config.yaml
d_mlp: 512
activation: "swiglu"
positions: "rope"
rope_base: 1020.0
attn_scale: 0.209
tie_embeddings: false
extras: ["some layers without attention", "local attention windows", "gated attention", "exclusive self-attention", "capped logits"]
init: "normal"
init_std_qkv: 0.0442
init_std_up: 0.0442
beta1: 0.9
final_lr_fraction: 0.1
train_tokens: 208500000
Each number is 128 + 24 x the weight over its row's rms, rounded and kept within 0 to 255. Layers, rows and columns count from 0. Numbers have three digits each. The size before them is the row's rms in percent of the matrix's.

# down: layer 7 MLP down (transposed), 512x128, rms 0.0776, rows 213-219, columns 0-127
# gate: layer 7 MLP gate, 512x128, rms 0.091, rows 214-220, columns 0-127
# up: layer 7 MLP up, 512x128, rms 0.0774, rows 214-220, columns 0-127
down213 099:175148150138147173097118151109108110143132163150095092122055119142161158126128162112132119161116115142128118167112097113152131124131135112146140114137169113155110120043159142109163104170112119088138114133106121112105110133117156114086150122109182118142139123142100123135139114105147107163143106149141124198157144139141134138120114122088125130125116133133135147155118168100131167149140
gate214 106:157136167134149096127138135137065120144122128106129111142126060133213160112112146159141106136148163163148119112147113132129117148097115120153120156117137154162122111106123157156117177134105093163150140115147150146124135124128125146186109189128157154121133108136135097134152129132163138156113111124148121150120144162124130108155120099150130144093146156174149171136109120164141104155135
up214 101:097162138145154123163105138143112121119090143166141124115123192150108136108128138105149094178130134071161183138151140168160132117176130093119145135130105168111156133128128143127101134141124077148151147114152126109173106150113127177148123127173115150134159125143181110156125109167151093123147134116134186135092116086110093155115134150134134128132115136139146137144113141116138126108141
down214 103:103135134127107125112122123131121134110142126106136139125142159153151121158109102126147163157188114139108117105101138154111156145057138111154156137130130167082122135098150113080129132158126101159098113062132112139140109147138113139122142128127111132114145107141117143157153129116102136159183133132152086144111106130123130111144173175154113145099074132109117157106115211156126136151140
gate215 105:146132136169119143169142134114135162099150150143091147122161101145131121089144112151149141142164126145091110123146091117140124131078103145127121125098068135120132092142128162048118119150113145175108119121135139091127123120125149160114131162095091123170168123129117139155082126123124155112102109126134083130136103080102131155125130145110161099103106110115117192165136142130132131132106
up215 102:122105126146096132120110126116113140115138113126173147115130108100117168113159099093090177147129157137123120128163130150094110127139138155098116139141128106096130175074076133114162122120125145165123108131123087127139147189139143141113140110123147147088101103086140140175149090130099145161157123161168115092151148140151164138122103136104129113138111128095108137160147104196134125150124
down215 102:103080117115141102121109102134146131114129099122128182145128104131116152114170183087118158117138164137140120128122098097131108119122116102090101133102125172115176110118107180101129133147107171147128138113178131110127118116166157162141150114106132148128105115113138125171100080093093116148147139164117100138110101134121164139140136128111109112112093138092135204144110157138132115115099
gate216 091:133076159098142102116137145107125141157118153119133115125143154138150115108106128116104152151086154129120087125118130141133118124127160083145057143146119151110141079124109120082134170144147114142167125130175089140147158157148128131122119158098133100129099127114104128169137172092136136105114102123147134134160137075119134126151119082120118136103165129085105087110181096124133113158100
up216 102:146132153087163140114115135094084116072101138125125112130117143096128131140108117129122146129109145100149104121154160139144088144166128125067134163103128145122167128110193128104115171129114107160109152148132155133118154143136092121116148118119151147127117121096117114145132141177152101143129095149131092185136126105080136165118111108147146114118133068129153136133102189157112097118133
down216 101:116154151105153121141120128075119143166093108121120095110097115145162085127088125098113144117147126111134078134142155133164131149104153153154135193110140165066140100111117111093166114114121137111126124161122093103144124111103123126153136105107100098140126146092089158122143119109140083144175134113133153122138121122167162134181121097140151146126124118177112146171128108120139143121097
gate217 098:142133177106154098135109118115119150193159122110111139133142158129137125124134126174100118136150082097109116093081092106104119124157150135131149117082149092165107068135139097113144153148175122174105123116157114154150128113137113171153088089111115128130105120129074141144123122130141120159099108107149109147150121082079098104145150095135123132148149144119114108150139116115117141125108
up217 100:151141164112150127107147126146114121130134120099144131149138129120145105113153144129149145127106170083130081149141180137150147096153119167148124119101105110122126138120130098131140091156160100208130117139112119104136103122133146127161151172141167147155142111134071098118123163100153151138140119083121079141153113132114121131110121145173110144175099110169167151102140093129131170130153
down217 100:136132113125112139141137149129126105072121172128161169133150146131131096153180143096124125112119168138118098126152111163100140096089113122159104119127117123142142102071153160150147141131117127094125153110140139098111145140085113110178146137106161177141113107146139128102101152154119131087156124105135160150125114127147127152159066079106138087109124082150153170107143126114151127116112
gate218 100:140125124168090115118162127133120151104124125148138131152136133130095116128092180163082148112117174132141163131087118108076110133106152125154147085122127133106078145171146131178133139122158125139114103105111131140144124135158127150089117130134094113123111117138142136139116121105193128108162135143134126177131128118078106122169163121130125114158122074137083119109073136169151154116131
up218 100:096101161101113109126120163144157153066093136153120122121134175103126122147138127101194152119134100102131157138157113113137119153124145116075094135141175163104127099149152139142123107126164125139134156131117131153146113140137173153166096074132124104114090177101089134134122147112130149120124137097095165069125103159136116110117142108114138111112121127140125128139161154119166116109160
down218 099:126077106103143142095138117129139168139163106104153120120131094135112147126115112156117080128085156188108164126154132129129141144119177131114137131169126157122069135160085133108152112102125116172117146148171142146105148126187145156100167145121099093115112154120150100155130113130147121144147128114163106118142185139144138082121116155158127148154146161111112127140106134120140092131115
gate219 109:110148147138123111139131078132124151083115168122146132095144119153108128153098160170143136126103138118104146135087078156133116140135145136118153164075116121114113132166141147106134131176182102142139114119150128140117168126110159124091125154108100167106158091119090143112120108140173170122146119104145135135100112133123129113123139118170129091145110108143132128167076114150160106185096
up219 101:127079071125120120171154076091102093124123136114144136122114082160136116126172089124138079138144142136121102128084170120136123122144130081070139101110099137121152146147119144133142157110089118142126098136129185143129106108109144115173166128083148098088143110153116121121117159089135151121139150145114105113102137119136152110165138119121156107121132153132091135131118114093102093127111
down219 102:147159153144099154130110173142178126166093068101094113152122145129154168133132129103074158174122129089145151144137124110160140147114077143130144131140132094144110145141112119113109173100111117128123162132102148144168100135111141128112085146148146159119102106145141153095119156150155106118129138109070134106127127123117139079109128139108139161086128148153121120123148123159164087135112
gate220 097:126104135179059173136140173088132112126135139125111092146100139119088133151119142120116141103132153146115147114116151162151114097134125126132088106138123132126143129171113139157109142147132167139121091118132153189106114136107137114090145130153153116163145160121114126119152141158169147082134103107108106106133136171084164138177123147131151110152105066091123136133131156100139109138145
up220 095:172144096080155125140107111136154166128117123143115184114154161161109122131110097160164140107139104106110108072162099119128145117131145158168164140154111124117072135144098115104132165126145129118115145120133145097093175133120123085114139095144135130155124113104132156117151111108162133102101121112115141121131141122168107114095113088166119141167175150156116096101136087157138107110147